config = dict(
    n_layer=10,
    d_model=640,
    n_head=10,
    n_kv_head=10,
    head_dim=64,
    d_mlp=1728,
    vocab_size=16384,
    activation='swiglu',
    norm='rmsnorm',
    norm_place='pre',
    norm_eps=1e-06,
    positions='rope',
    rope_base=1020.0,
    rope_fraction=0.5,
    qk_norm=True,
    attn_scale=0.128,
    bias='qkv',
    tie_embeddings=False,
    parallel_block=False,
    extras=['some layers without attention', 'local attention windows', 'shifted keys', 'exclusive self-attention', 'value embeddings', 'an embedding shortcut', 'learned residual scales', 'LayerScale', 'capped logits'],
    init='normal',
    init_std_qkv=0.0256,
    init_std_o=0.0,
    init_std_up=0.0256,
    init_std_down=0.0,
    optimizer='muon',
    lr=0.00144,
    beta1=0.95,
    weight_decay=0.28,
    lr_head=0.00435,
    warmup_steps=0,
    schedule='wsd',
    decay_fraction=0.666,
    decay_shape='linear',
    final_lr_fraction=0.1,
    batch_tokens=[65536, 131072, 262144, 524288],
    seq_len=2048,
    doc_mask=True,
    train_tokens=968100000,
    steps=5004,
    dataset='wikipedia_en',
)
Each number is 128 + 24 x the weight over its row's rms, rounded and kept within 0 to 255. Layers, rows and columns count from 0. The size above them is the row's rms in percent of the matrix's.

# layer 7 MLP up, 1728x640, rms 0.0599, rows 878-912, columns 0-63
size [107 103  99  97 100  95  99  95  98  95  98  95  94  99 100  98  97  97 101 105  98  96 102  95  98 101 100 101  96  95 105 100 110 103  94]
[[135 150  84 131 100 146 126 141 125 137 120 167 148 114 162 115 109 163 112 171  94 132 146 134 114 163 155 147 145 156 129 146  84 137 153 112 103 126 125 142 102 118 130 125 138 123 139 132 112 151 117 103  97 121 123 129 133 124 167 142 102  98 101  94]
 [105 117 115 132 162 135 119 131 112 108 110 168 108 118 142 109 165 138 159 140 108  96 115  98 129 158  96 113 104 123  98 136 115 102 157  94  94 162 134 156 103 113  99 129 147 118  95 113  80 132 105 155 125 124 161 101 111 127 133 157 137 114 150 132]
 [120 152 158 104 148 150  97 154 138 149 104 120 137 141 127 115 117 160 120 137 143 147 127 110 132 147 143 142 123 111 127 105 148 138 140  97 156 146 130 148 162 135  91 146 140 123 143 189  98 127 132 119  95 118  77 134 147  80  97 127 126 144 113 151]
 [120 156 137 129 105 141  84 164 127 131 138 165 114 159 145 111 136 125 123 118 124  76 152  85 118 137 129 126 124 151 130 117 142 127 152 165 119 128 155 133 168 165 125  97 141 139 126 106 170  94 134 152 132 140 161 126 104 120 121 151 180 131  99 131]
 [ 94 149  70  72 120 142 106 117 118 134  91 122 166 119 166 107 123 119 113 146  98 136  88 152 134 123 130 123 128  56 128 134 169  81 151 103 116 106 157 174 104 117 137 123 132 124 130 165 117 126 156 133 114 146 152  91 138 128  85 128 133 120 133 123]
 [137 122  71 113  75 173 104  64 113 107  79 101 111 132 119 119  84 130 169 157 136 100 100 125 180 138 136 102 130 117 145 119 118 128 121 118 169  89 151 139 156 147 144  90  76 129 168 123 145 103 120  95 111 120 138 135 108 113 130 164 122 133 140 142]
 [139 117 151 108 167 134 154 144 110 121 145 125 136 126 146 180 114  90 130 112 123 110 138 133  99 129 114 142  99  97 120 130 108 154  79 136 111 107 113 127 104 129 118 113  96 142 123 152  99 147 179 107 131 136 146 118 145 112 152 135  98 119 155 102]
 [167 152 126 136 125  80 136 145 146 120 144 109 174 141 111 118 207 138 174  99 117 146  99 117 143 129 125 155  93 125 123 109 127 114 122 130 151 140  89 158 125 129 119 147 124 128 135 123 126  89 109 107 177 130 126 124 137 169 129 119 139 149 105 123]
 [146  99 111 142 139  90 144 152 112  94 154 103 128 108 140 145 139 157 133 133 135 121 130 164 102 125 119 160 158 124  85 123 145 161 127 149 138 159 143 159  94 132 162 127 178 128 118 134 135 129 140 191 127 159 142 106 137 195 113 129 116 125 102 112]
 [163 135 130 111 130 159  81 143 150 161 117 138 130 131 115 128 121  91 101 137 133 124 119 118 121 126 168 148 148 124  80 117  87 118 165 158 137 128 140 136  99 152 122 135 142 153 129 127 170 123 178 136 126 138  92 116 141 160 115 142 178 162 113 160]
 [125 131 136 151 135 122 145  89 132 111 116 140 100 112 118 158 119 134 169 103 118 126 143 139 100 128 142 123  94 157 108 117 150 149 148 137 112 137  99 140 142 130 171 125 149 122 129 160 119  94 111 134 112 151  77 149 144 133 123 117 160 163 116 103]
 [163 146 104 154 169 169 124 137 132 143 136 120 136 121 129 139 135  95  82 166 118 105 117 101 122 147 147 153 106 149 141 119 125 130 165 120 147 110 156  84 150 129 130 139 118 150 165 113 132 111 121 146 128 130  96 102  53 126 124 157 143 108 140 129]
 [115 113 147 166 149 146  94 103 164 135 113 118 113  91 148 115 156 149 114 135 115 108 113 150 100 111 129 165 123 135 129 154 131 118 143  86 145 131 155 149 135 126 112 158 119 127 186 124 153 167 138 138 140 125 174 132 124 156 155  95  86 137 137 101]
 [119 132 141 158 140 127 124 126 158 144 154 194 114 138 132 119  80 165 107 163  98 126 151 145 126 191 127 102 113 161 129 120 146 116 126  94 118 149 110 101 146 154 125 120 135 153 158  69 132 179 131 141 113 111 120 143 111  88 101  92 116 168 141  78]
 [115 163 115 111 141 176 161 138 145 122 163 136 108 153 138 140 113 153  97 177 115  99 170 134  88 171  98 124 134 148  89  80  91 149 120 107 144 118 113 134 130 119  96 115 165 133 134 148 131 104 132 129 136 165 129 126  88 120 155 148 141 169 136 157]
 [160 131 169 112 139 165 106 116 140 141 118 150  87 157  93 149 127 118 103 118 124 160 107 101 162 127 120 127 150  97  85 144  91 104 122 138 125 123 121 130 128 117 105 140 110 110 155 136 161 139 132 150 101  95  94 129 170 212 129 141  72 143 141 117]
 [ 99 118 112 134  98 159 129 145 147 145 179 130 126 158 132 128 100 169 111 126 137 114 148 147 118 129 122 150 101  87 122 114 102 135 158 106  97 125  99 134 104 150 104 118 104 160  94  76 116 129 115 115 141 177 119  98  91 129 131  96 131  89 124 109]
 [154 134 149 142 134 111 132 105 106 100  73 129 134 134  88 122 155 121 171 170 130 137 149 114 160 144 139 103 164 135 107 144 143 138 120 136 147 137 143 152  74 136 154 150  84 149 140 163 150 139 156  78 134 114 150 152 115 139 140 113 153 149 143 140]
 [105 130 192 147 121 138 133 130  95 101 121 109 185 132 130 110  79 105 160 116 113 120 131 112 177 105 163 120 116 107 151 138 118  91 140 161  95  94 128  85 117 102 184 132 158 126 123 145 141 130 153 172  98 124 144 131 128 139 134 105 113 154 105 118]
 [108 157  92 105 154 154 107  81 157 101 131 137 145 144 103 132 139  74 139 157  98 108 155 133 154 138 174 137 144 114 131 124 111 131 143  90 123 133 169 181 151 123 127 124 114 100 108 160 127 164 126 143  94 138 129 143 156 115 151 120 104 149 120 131]
 [105 110  88 168 120 126 164 104  97 102 116 136 114 147  94 122 154 135 112 107 136 133  71 165  90  90 101  96 127 111 136 138 141 129 130 116 128 118 161 161 160 111 131 115 102 117 155 158  91 152 131 148 168 126 144 175 146 130 137 126 116  98 113 122]
 [124 151 145 100 168  97 147 113 129 130 137  82 134  95 153 151 131 112 134 147 142 146 166 126 120 136 111  93  96 155 132  99 155 137 168 112 142 119 108 124 137 146 129 103 131 123 128 136 118 110 103 130 132  96 109  99 131 141 146 103 113 135 130 183]
 [137 177 112 153 119 137 134 112 139 152 152 123 154 124 120 161 116 151 164 131  97 114 135 128 147 152 152 127 158 141 134 116 126 134 142 129 127  84 129 122 115 106 119 115 142 116 132 143 107  59 100  96 120 153 157 146 151 152 131 123 166 113  81 103]
 [160 145 122  99 129 141 135 149 167 138 112 146 150  66 132 138 138 164 174 131 137 133 104 101 166 111 113 140 154 158 101 128 112 122 150 120 136 130  94 167 147 144 147 134 118  59 130 137  87 149 169 111 105 134 169 106 131 166 125 107  98 127 101 140]
 [112  93 150 149 123 145 131 138 185 118 126 139 116 145 100 122 116 166 100 141 122  85 125 108 126 120 125 122 159 132  91 138  85 139 131  65 109 117 124 153 138 142  86 137 140 157 168  94 162 155 106 139 160 133 101 119 111 134 132 167  90 129 131 146]
 [157  91 144 129 139 108 134  99  78 101 156 127 119 111 118 143 106 110 126 142  99 142  99 117 118 127 128 152 137 149 107 126 159  87  97 108 126 108 144 129 138 144 159  83 126 131 121 135 130 119 128 133 165 139 137 145 131 134 124 133 142 132  98 120]
 [122  95 112 129 127 130 155 177 167  89 113 132 153 154 110 111 128 170 123 101 158 147 105 180  98 160 134 144 140 115 118 146 135 173 106 154 155 127  93 146 135 130 108 130 150 107  47  61 114 135 131 163 147 156 148  99 125  95 129 132 110 165 132  98]
 [138 106 141 130  95 139 120 136 122 145 160 175 132 112 105 107 174  99 137 122 138 100 158 139 140  90 107 135 117 153  88 143  84  96 127 117 124 146 157 115 121 138 130 130 101 130 165 150 136 129 131 110 139 121 162 105 152 157 113 108 157 205 157 114]
 [132 147 147 118 156 127 109 159 170  92 169  74 148 138 164 138 113 136  90 134 133 116 156 107 143 143 167 121 122 149 105 207 130 122 145 152 175 133 122 162 139  94  71 107 165 125  82 125 151 152 115 123 115 147 142 141  99 151 174 114 110 116 138 119]
 [128 109 130 130 105 111  59  98 133 131  97 129 143 120 101 154 116 123 127 163 127 121 114 123 130 129 112 132  81 120 153 147 156 131 111 158 108 119 144 160 157 117 120 123 135  90  95 197 135 137 141 172  90 130 117 141 125 153 116 156 162 152 113 122]
 [167 152 131 136 100 126  96  94 152 149 140 132 130 144 165 144 124 163 111 137 161 102 151 126 112 120 118 165 113 125 163 110 146 142 143 141 131 145 107  58 139 160 109 159 119 144 133 147 101 120 109 141 116 114 142 168 138 120 115 116 119 143 134 139]
 [101  71 126 135 143 128 164 123 158 129 132 128 133 130 137 136 129 112 181 139 142  99 171 139 129 115 113 109 100 159 153 139 177 158 144 115 143  97 159 149 144 153 162 183 130 105 133  95 116 129 132 119 166 106 125 117 132 140 123 113  95 145 106 122]
 [134 147 135 130 120 127 158 124 122 127 112 157 115 157 154  80 116 141  93 113 143 165 152 175 103 121 131  99 128 111 161 110  94 118 161 139 103  91  98 140 146 165 151 103 135 124 138 133 149 101 132 114 145 157 157 157 136 180 129 129 158 126 121 131]
 [120 143 125 128 128 180 131 123 133 136  81 108 150 128 116 112 149 128 111 157 135 139  85 126 188 167 124  82  72 101 143 131 126 119 124 165 115 147 164 126 109 169 165 144 148 110 123 119 120 140  93 140 126 173 153 159 130 127 122 122  83 134 123 144]
 [130 109 120 138  58 147 126 166 111 100 145 198 108 129 169 136 143 116 102 155 129 123 131 127 117 136 120  91 140 109 123  93  88 137 110 153 147 122 139 137 131 155 114 112 115 152 110 152 119  97 117 127 112  71 142 164  72 105 124 132 134 122 156 104]]
# layer 7 MLP down (transposed), 1728x640, rms 0.058, rows 878-912, columns 0-63
size [ 98  91 101  97 101  89 105 104  95  95 106  96  92  98  96 100  95 101 106  89  99 104  99  92  92  93 101 101  97 106 111 100 102  99  95]
[[154 122 122 102 110 119 147 132 102 154 104 109 139 105 186 146 139 126  92 144 109 123 155 120 165 150 170 116  93 102 154 104 117 142  85 160  66 151 138 139 131 118  94 109 147 107 114 122 137 114 115 125  99 112 128 106 169 121 127 108 127 127  96 132]
 [146 167 129 129 143 184 156  93 110 141 137 101 145 113 133 100 169 104 149 199 146 101 139 141  83 119 128 123 113 118 150 119 126 101 155 128 168 104 127 118 122 159  93 103 138 109 113 100  67 143 121 134 155 162 167 157 140 118 129  95 158 146 101 112]
 [145 110  84  98 134 125 133 112 138 168 159 146 156 124 150 102 126 188 114 123 125 156 117 122 150 127 143 155 162 113 126  98 114 132 135 134 146 135 167 139 128 120 169 125 148 101 186 163 180 133 130  91 100 137 126 183 105 107 113 117 138 129 148 139]
 [133 176 167 103  78  87 131 116 140 140 103 129 142 138  98 147 151 127 115  95 131  84 137 119 144  80 122 147 131 158 142 108 189 130 101 143  87 145 127  81 177 126 138 118 167 123 141 119 153 141 141 110 128 123 111 125 118 132 150 167 131 130 142 101]
 [112 100 116 155 125 118 118 154 119 136 172  94 128 123 110 148 104 157 117 132 156 101  98 119 130  66 126 110 124 118 155 113 135 136 124 110 112 152 136 144  93  99 130 118 118 133 130 143 133 136 136 124 119 128 138 125  97 138 133 142  99  89 100 114]
 [156 110 129 139 128 173 123 147 126 113 128 111 140 150  89 102 102 120 191 142 181 124 114  91 142 157  67  93 146 149 150 139  99 164  96  96 110 139 103 117 128 151 158 132 102 139 145 149 120 121  88  93 101 120 132 124 164 137 146 115 114 127 131 121]
 [131 144 114  87 120 123 176 151 145 116 111 108 116 152 142 117 120 142 137 124 131 133 154 142 138 121 189 156  95 120 149 148 108 142 147 131 141 167 130 119 103 122 124 109 132 137 168 144  96 111 172 126  82 126 101 118 136 135 102 141 110 144 121 123]
 [176  96 135 143 103 132  82 134 169 104 150 162 126 150 109 156 154 123 109 120 137  95 104 156 183 104 159 120 134 139 111 100 120 118 152 143 132 160 111 130 154 130  89 151 150 153 124 108 153 175 117  99 160 149 132  95 135 158 144 128 149 131 166 174]
 [141 129  91 146 145 170 161 122  85 151 132 141 150 143 162  96 117 139 131  97 100 141 106 167 117  93 143 147 145 133 104 122  89 163 140 160  86 174 117 134 161 164 120 169 119 113  88 106 119 112 122 164 138 121 170 158 127  95 162 132  99 106 100 135]
 [112 121 129 127 162 111 124 176 118 103 123 114 150 161 138 121 110 173 125 127 172 109 139  82 151 188 151 121 149 115 128 115 124 123 148 157 119 118 143 116 181 112 133  98 109 169  73 171 153 111 124 129 121 111 111 111 140 116  99  78 111 120 154 135]
 [135  87  94 145 110 120 101 116 193 169 135  98 105 110 172 134 144 114 135 138 128  79 118  70 174 115 173 109 153 144  83 109  90  99 161 137  72 102 152 123 108 127 152 149 135 169 109 115 102 164 123 163 155 152 124  98 133 118 159 109 139 131 106 111]
 [129 132 153  95  95 131 138 152 104 145 100 152 110 140 137 144 109 135 139  94 148 157 140 132 164 150 166 117 128 133 105 115 119  83 114 126  88 115 158 112 149 139  84 130 154 121 116 137 170  87 155  95 170 154 138  96 107 117 130 129  88 161 107 145]
 [124  64 101 136 181 132 117 144 111 106 126 120 159 105 166 150 123 132 132 142  94 164 148 148 156 100 165 113 105 158 133 191 133 117 135 111 150 143 126 187 145  94 121 132 160 145 178 162 110 141 129 164 142 153 166 134 155 128 129 124 141  74 186 100]
 [135 156 157  84 136 150 113 172 114  99  83 104 124 135 108 143 115 130 144 122  87 125  76  97  93 132 120  99 120 159 159 123 137 138 123 179 146 119 131 139 108 114 115  84 129 114 151 104 121 117 149 191 112 134 133 137 149 139 138 124 162 169 123 165]
 [138 146 146 104 161 113 133 158 165 135 137 128 131 114 115 132  61 139 100 136 109 145 126 105 142 102 143 118 124 146 127 124 147 156 142 121 124 136 159 122 129 171 124 104 137 162 139 121 144 117 155 128 151 123 132 136 187 120 120 116 109 138 151 112]
 [111 128 123 121 110 127 168 154  97 144  94 137 103 128 120 124  87 130  87 141 115 135  82 144 139 123 132 126  73 112 207 139 146 112 122 128 107 109 159 102 172 137 111 111 160 121 146 125  97 144 173 131  86 116 103 126 166 140 150 126 118 145 164 141]
 [149 118 132 106  83  95 151 127 129 132 127 128 162 150 127 139  84 136 122 145 118 138 131 143 138 129 110 133  87 189 158  80 136 121 138 142  82  96 148 126  93 121 126 186 131 136 125 144 125 130 138 106 110 122 140  98 134 118 108 143 124 125 137 129]
 [145 111 155 139 120 137  97 127 148 150 124 130 185  84 143 135 147 139 127 109 116 118 152 136 127 129 155 107 141 138 155 130 108  83 110 117 106 171 113  83 139  90  96 165 144 170 149 157 106 112 163  92 180 106 116 112 192  98 105 166 148 159  86 118]
 [ 99  85 129 135 105 114 123 124 122 144  99 103 153 124 172 134  90 129 139 145 178 141 120 153 146 134 168 146 146 135 103 120 118 110 172 138 148 119 141  74 163 100 166 116 121 173  94 141 133 137 107 138 131 135 150 116 138 135 134 130 110 101 130  77]
 [160 157 134 105 140  85 132 117 115 127 189 121 119 157 120 212 173 142  89 118 156 162 137 147 155 192  87 148 121 129 128 131 166 105  83  96  90 120 166 141  37 153 151 136 116 127 142 153 119 182 157 138 125 119 133 150 143 118  94  96  95 112 117 127]
 [120 108 129 139 162 172 128 129 132 146 113 122 132 157 137  83 136 128 179 137 214 102 141 127 147 106 182 102 164 138  92 150 116  99 158 161 102 139 133 140 144 138  93 174 113 140 164 153 117 134 124 135 110 104 121 146 145 104 151 118 171 106 129 129]
 [158 153 148  94 139 152 167 102 211 132 100 107 184 108  79 130 163 133 188 149 137 118 114 103 150 115 169 137 139 160 139 115 146 136 162 153 123  72 134 103 130 160 108 126 117  67 144 126 123 138  93 115 133 146  97 125 123 141 110 150 126 143 107 160]
 [115 153 131 178 171 142 138 125 125 133 143 119 114 144 131 152  96 114 143  96  83 149 132 157  96 148 129 144 116 114 127 117 118 116 146 132 113 117 135 125  87 139  99 152 151 116 158  97 119 130 103 123 125 121  97 128 106 147 136  87 138  95 138 120]
 [137 132 189 140 156 184 143 151 129 105 110 135 173 137 123 180  85 112 122 137 146 143 136 107 141 195 112 140 141 112 168 101 144 114 139 121 102 149 129 113 133  92 113 113 136 146 114 134 142  71 102 106 109 154 147 135 152  94 141 102 166 127 122 122]
 [113 112 152 113 139 137 162 110 144  91 135 135 109 111 130 165 152  91  93 108  96 118 173 112 101  97  84 100 110 103 118 112 153  98 135 148 106 160 154 100 149 115 113 158 151 135 106 120 146 154 153 101 123 113 160 137 121 114 160 117 102 121 108 147]
 [116  99 134 142  98 105 130 141 114  84 123  98 133 110 149 123 129  93 132 113 136  85  92 104 106 122  98 105 126 128 128 164 124 130 125  93 139 166 122 142  89 133 165 171 133 136 151 111 128 147 163 131 132 108 157 125 155 117 130 128 130 132 170 164]
 [136 116 140 128 136 153 147 114 148 128 142 120 118 107 120 128 180 115 113 160 143 171 140 115 134 138 107 113  99 110 131 158 181 153 139 129 165 121 104 134  86  84 106 131 137  91 146 113 134  91 104 110 141 117 120 102 111 148  97 124 126  85 127 122]
 [120 112 162 123 109 107 139 106 135 115 153 111 131 117 128 121 137 124 110 135 121 153 158 124 113 131  85 141  83 106 123 120 147 106 137 150 162 135 114 101 129 127 135 137  99 120 132 174 147 111 140 104 114  81 151  86  59 162 103 136 134 170 172 160]
 [115 132 130 112 159 145 165 142 100 154 174 151 108 122 126 134 128 109 146 146 120 144  91 128  96 181 168 124 176 147 132 163 134 137 132 155 136 150 155 158 126 122 151 135 135 150 127 130  90 120 113 141 120 134 146 130 104 135 158 118 109 129 106 153]
 [123 115 144 133 135 123 122  70 128 126  93  94 141 143 138 116 132 125 167 178 118 152  93 136 138 162 146 177  99 146 178 147 144 109 141 130 141 175 123 141 160 129 116  97 103 125 126 146 108 111 150 107  90  96 127 107 114  99 116 146 124 142 122 128]
 [133 136 116 125 137 166  90 138 109 109  97 123 125 163  83 118 106 139 125 139 124 153  92 141 121 143 141 138 129 166 130 131 104 146 154 135 174 171 128 141 129 131 158 165 146 152 112 133 142 115 161 141 140 132 108 176 149 129 112  92  71 159 141 156]
 [155 121 112 151 135 145 124 134 108 165 128 102 133 132 132 132 138 151 158 122 139 105 165 148 108 141 152 130 195 158 124 104 165 130 115 169 135 133 142  89 142 111 151 143 141 145 125 121 121 131 121 146 132 116 100 139 133 126 140 116 152 123 130 116]
 [144 111 145 125 126 168 105  97 104 135 135 114 131 144  93  81 127 125  89 135 138 140 126 108 130 159 128 137 118 116  98 147 131 121 112 128 139 135 177  96  92 149 148 100 117  71  97 122 138 144 177 131 151 119 157 101 128 139 135 152 118 130 141 127]
 [116 155 171 108  79 125 154 145 104 148 168 108 109 137 112 160 138  98 121  74 141 141 187 129 131 139 120 113 153 121  77 160 142 120 159 158 171  97 143  98 120 128 145 136 133 122  79 168 147 164 170  74 144 136 142 102 116 152 154 119 176 112 126 128]
 [136 126 114 145 155 122 134 115 125 133 149 157 131 137 127 156 132  81 115 119 144 120 143 156 105 120 122 177 121 148  88 102 151 125 164 168 122 159 134 111 164 172 152  85 132 136 102 117 132 109 127 138 135 134  75 104 138 148 143 120 107 142 150 131]]
# layer 7 MLP gate, 1728x640, rms 0.0557, rows 879-913, columns 0-63
size [103 102  99 103  94 102 101  97 100 102  93  89  99 100  95  99 101 101  93 102 105  99  90  95 100 104  99  97  98 105  96 101  97  98  93]
[[ 98 135 145 145 100 108 111  92 149 148 102 133 116  98 124 111 169 119 134 139  75  99 103 124 139 138 148 109 102 126 135 146 106  81 160 105 100 150 108 168 120 151 163 129  78 125 145 151 102 153 177  87 122 162 142 122 167 127 111 119 140 127 114  91]
 [135 156 119  84 119 115  92 149 147 110 108 132 141 117 135 121 126 158  80 108 118 109 140 116 120 107 135 140  90 148 129 103  79 151 105 124 160 197 130 139 127  88 104 125 120  83 118 151 147 123 107 145 133 110  90 131 146 110 103  93 113 133 123 106]
 [130 152 116 134 157 119 193 108  96  88  97  99 125 136 105 153 151 174 102 144 134 113 122 163 120 160 119 148 111 120 109 113 100 141 164 102 147 128 135  70 134 112 111 165 107 109 147 143 128 147 131  83 160 138  82  91 160 105 136 120 105 122 143 105]
 [137  92 108 153 140 156 109 115  98 165 152 167  79 118 125 123 110 156 166 128 115 131 118 167 113 143 100 144 148 123 112 149  93 127 119 168 139 142 148  80 103 140 127 126 117 110 103 117 145 146 166 140 106 130 124 165 176 135 126 117  88 131 126 135]
 [163 126 121 154 108 142 111 142  92 140 133 128 129  97 144 128 105 142 109 137 127 141  90 132 152 138 104 131 118 139 153 127 154 118 129 156 133 122 106 110 113 149 143 109 108 145 128 123 136 175 139 118 100 101 104 107 132 139  95 146 149 163 113 123]
 [149 119 124 146 119 140 171 138 108 124 142 152  96 163 176 100  95 140 101 127 112 113 143  86 160 136 135 140  98 111 132 115 146  94 138  95 144 142 104 136 100  93 114 119 115 152 140 129 105 119 154 184 124 121 131 144 156 140 161 131 117  96 136  70]
 [114  93 116 131 114 109 138 125 143 117 140 138 143 136 133 148 141 128 129 116 118  87  87  72 141 111 150 116  97 123 131 123 120 158 149 144 166 104 166 101 152  98 144 121  80 144 144 152 120  91 106 169 127 136 135 185 122 144 159 153 122 125 119 140]
 [ 95 155  92 127 140 143 155  98  99 163 106 151 156 133 108 116 126  91 134  87 107 115 146 117 125 140 132 127 154 146 176 119  95 145 153 117 136 113 102 116 190 111 101 155 156 136 157 107 167 123 142 140 146 152 127 121  99  88 108 135 164 106 162 164]
 [146 135 113 109 112 164 131  99 129 111 116 149 117 122 155 167 131  89 129  98 131 158  96  72 164  81 126 134  89 135 128 137  90 153 128  98 108 115 125 128 158 126 148 119 138 151 130 134 122 160 154 163 130 146 101 137 110  91 173 122 123 122 108 173]
 [135 132 130 144 117  62  82 103 112 148 159 111  95  99 125 143 148 141 146 129 125 108 127 137 125  93 177  97 119 120 169 124 111 159 113 131  69 145 121 126 156  87 127 111 143 116 168  84 122 150 104 164 122 102 109 138 135 175 112 162 112 131  98 152]
 [120 113  88 121  65  93 123  93 145 131 102 116 143 131  93 101 128 117 113 139  86 161 121 107 131 122 102 128 118 131 136 124 120 115  99 168 164 135 152  96  95 143  96 139  95 122 126 116 179  80 108 109 130 167 108 159  81 105 105 165 125 147 117 133]
 [133  94 102 158  93 123 129  83 102 129 120 104 103 154 100 131 106 128 126 214 141 139 131 133 122 135 158 137 127  86 125 136  92 104 111 140 162  84 121 134 140 120 171 103  83 178 139 122 174 115 125 142 113 135 129 100 151 127 130 104 110 118 129 128]
 [ 95 134 129  98 169 145 108 150  93 141 121 120 158 172 140 112 132 144 126 121 100 124 150 119 180  85 181 126 136 145 172 122 113 120  95 137 141  83 114 152 139 100 143 146 146 157 160 138 120 147  89 188 119 156 156 104  97  90 148 118  96 147 134  89]
 [128 111 131 118 143 159 143 133 149 140 104 124  94 108 135 116  50 104 126 120  63 148 119 131 126  84 107 144 124 133 118 158 127 120 124 143 148 136 189 108 106 117 133 107 139 118 132 106  83 131  97 180 135 119 121 149 126 139 161 137  96 140 154 170]
 [138 134 131 164 136 131 135 138  98 110 137 128 115 136 129 100 130 121 132 166 108 152 133 131 125 120 169 113 100 133 145 140 154  63 143 141 186 130 195 116 157 149 101 118 152 126 145 129 114 117 143 107 122 167 120 148 106  89 146 156 104 154 112  92]
 [116 133 133 110  58 111 203 128 143 125 110 139 144 136 102  93 141 136 176 112 128 131 151 118 159 135 113 136 107  65 108 104 121 115  85  95 111 139 130 102 125 136 127 119 104  71 144 124 132 134 154 133 123 165 150 141 103 119  99  98 108 108 128 139]
 [ 90  87 146 139 128 148  66 142 167 139 144 109 201 133 125 154 185 151 131 161 105 164 152  91 136 124  86 130 148 145 111 132 128 103 143 136 137  87 128 154 132 162 115 153 130 128 122 116 132 149 104 106 159 133 112 135 118 155 131 120 101 141 167 110]
 [155 115 164 150 155 144  93 115 170 198  91  90 155 149 143 177 100 174 146 108 141 117 114 106 132 126 145 134 175 110 139 121 100 105 112 159 131 108 131 116 145 105 105 111 127 173 121 152 105 124 129 138 124 139 117 158 122 140 120 123 131 110 157  82]
 [123 108  92 101 116  65 119 163 101 174 120  84 152 105 139  99 136  96  85 116 145 117 109 124 125 144 124 116 147 104 101 106 119 118 106 114 140  85 131 131 122  84 119  75 126 133 156 138 119 155 132 110 111 114  78 118 142 152 137 109 108 118 123 107]
 [158 161  96 140  95 100 174 148 131 107 135 122  99 146 184 168 133 129 143 140  99 110  86 134 154 113 138 182 122 193 134 134 163 165 110 117 154  92 103 167 143 118 175 132 108 167 135 136 124 155 136 138 135 188 101 147 127 139  81 144 106 157 109 120]
 [145  60  72 111 127 153 151 135 101 151 131 126  79 105 127 116 115 119 138 110  95 116 122 128 107 138 122 180 160 140 109 101 128  97 118 125 163  80 162 109  93 123 149 162 135 169 117 133 135 117  98 105 130 110 110 105  91 161 135 149 122 137 159 127]
 [119 181 101 129 141 132 153 120  92 108 117 134  76 117 147 107 114  93 120 149 123 118 150 121 127 136 119 162 132 150 118 123 167 172 108  92 130 150 141 133 130 136 116  95 121  76 140 104 139 129 121 123 103 136 129 169 117 115 160  89 139  94 169 139]
 [160 118 136  94 121 147 107 126 103 134 132  89 118 154 181 122  92 141 115 148 106 128  97 131 144 155 106 116 130 121 152 111 144 134 136 108 153 114 133 142 145  91 104 149 131  96 129 125 154 141 112 118 148 126 156 119 118 132 102 147 149 144 109 114]
 [128 108 101 166 120 123 119 111 127 105 105  89  61 116 122 102 130 141 137 115  84 122 152 111 132 142 112 137 134 125  90 153 128 152 141  96 135 142 111 128 130 138 140 161 154 106 114  91 150 140 134 168 139 129 148 109 144 138 173 122 154 126 164  99]
 [114 146 108 147 113  89 139 141  91  94  69 149 163  98 134 135 165 162 152 119 110 137 110 134 130  90 166 121 118 164 128 147 122  98 106 105 132 164 144 137 111  92 153 129 156 132 116 115 100 114 117 145 142 119 129 123 133  86  87 107 137 122 133 140]
 [116 134 109 102 144 187 128 144 158  81 130 140  96 113 113 133 123 117 150 124  76 119 142 132 126 136 112  78 126 127 148 157 153 164 125  97  99 113 123 139 106 152 110 124 108 106 144 128 113 124  97 172 149 140 108 112  94 108 118 166 127 153 116 107]
 [134 137 111 162 180  84 107 141 113 147 123  94  86 136 162 169 142 154 142 121 154 136 119  84  72 154 138 139 130 116 123 109 114 125 108 186 135 107 116 137 107 125 131 135 174  74 133 138 149 111 126 205 144  93 148  94 168 112 138 151  99  99 114 137]
 [145  83 153 162 128 146 115 118 156 110 125 128 136 131 116 145 109 142 108 133  72 112 166 124 100 133 130 139 160 133  86 101 107 138 170 109 115 100 139 141 145 113 132 117 168 102 141 141 154  94  98  92  84 109 124 142 101 145 138 140 131 128 107 134]
 [118 114 133 127 116 104 146 180 118 157 110 126 153 102 130 118 121 135 105 120 132  96 156 134 155 121 158  84 164 100 142 117  96 109 142 176 132  95 119 146 174 136 159 144 154 125  92  99 133 151 123  78 138  89  95 115 123  99 100 142 102  97 166 141]
 [112 111 111 110 156 102 116 129 162 158 131 156 134 106  67 107 126  59 101 135 120 142 116 156 143 134 119 103 110 120 127 158 124 141 140 120 112 125 155 172 117 128 105 116 154 128 132 125 150 108 128  95 143 144 125  95  92 111 103 137 182 139 150 111]
 [169 103 101 132 108 116 131  76 143 121 150 115 180 122 136 189 116 169 182 136 143 114  99 127 131 129 120 111 129 116  86 117 123 169 137 139 146 183 106 122 132 136 134  87 103 163  80 107 128 107 139 139  91 133 148 128 127 104 156 133 105 133 150 116]
 [127 116 112 130 114  77 114 117 148 109 120 156 137 144 132 142 148 103 147 100 137  93 153 104 138 120 123 136 135 161 153 164 131 134 132 126 139 109 125 161 138  97 113 121  53 126 141 119  87 141 100 153 121 121  65 160 164  90  84 169 109 112 103 102]
 [ 70  97 105 140 127 100 165 114 166  81 162 146 139 130  62 130 133  84 117 125 179 107  97 131 102 114 117 169 151  89 142  95  79 140  82 110 120 122 136 102 103 145 125 125 120 144 150 176 108 125 150 141 129 119 134 109 121 162 141 124 113 117 151 138]
 [128  87 116 151 135 139 118  88 117 116 128 141 161 169 122 128 100  74 195 159 118 143  91 121 193 144 109 146 126 141 117 114 108 151  96 139 199 158 125 125 160 139 150 134 106 113 142 121 118 151 133 128 130 136 103 132 192 117  72 132 145  83 129 152]
 [125 131 102 149 165 163 130 113 152 139 106 124 108 166 148 130 131 123 124 155 159 137 133 120 138 132 154 145 111 163 169 119 106 142 108 154 139 143  99 143 132 105 168 104 161 159 103 137 169 159  81 117  97 150 148 127 156 166 162 146 126 157 118 114]]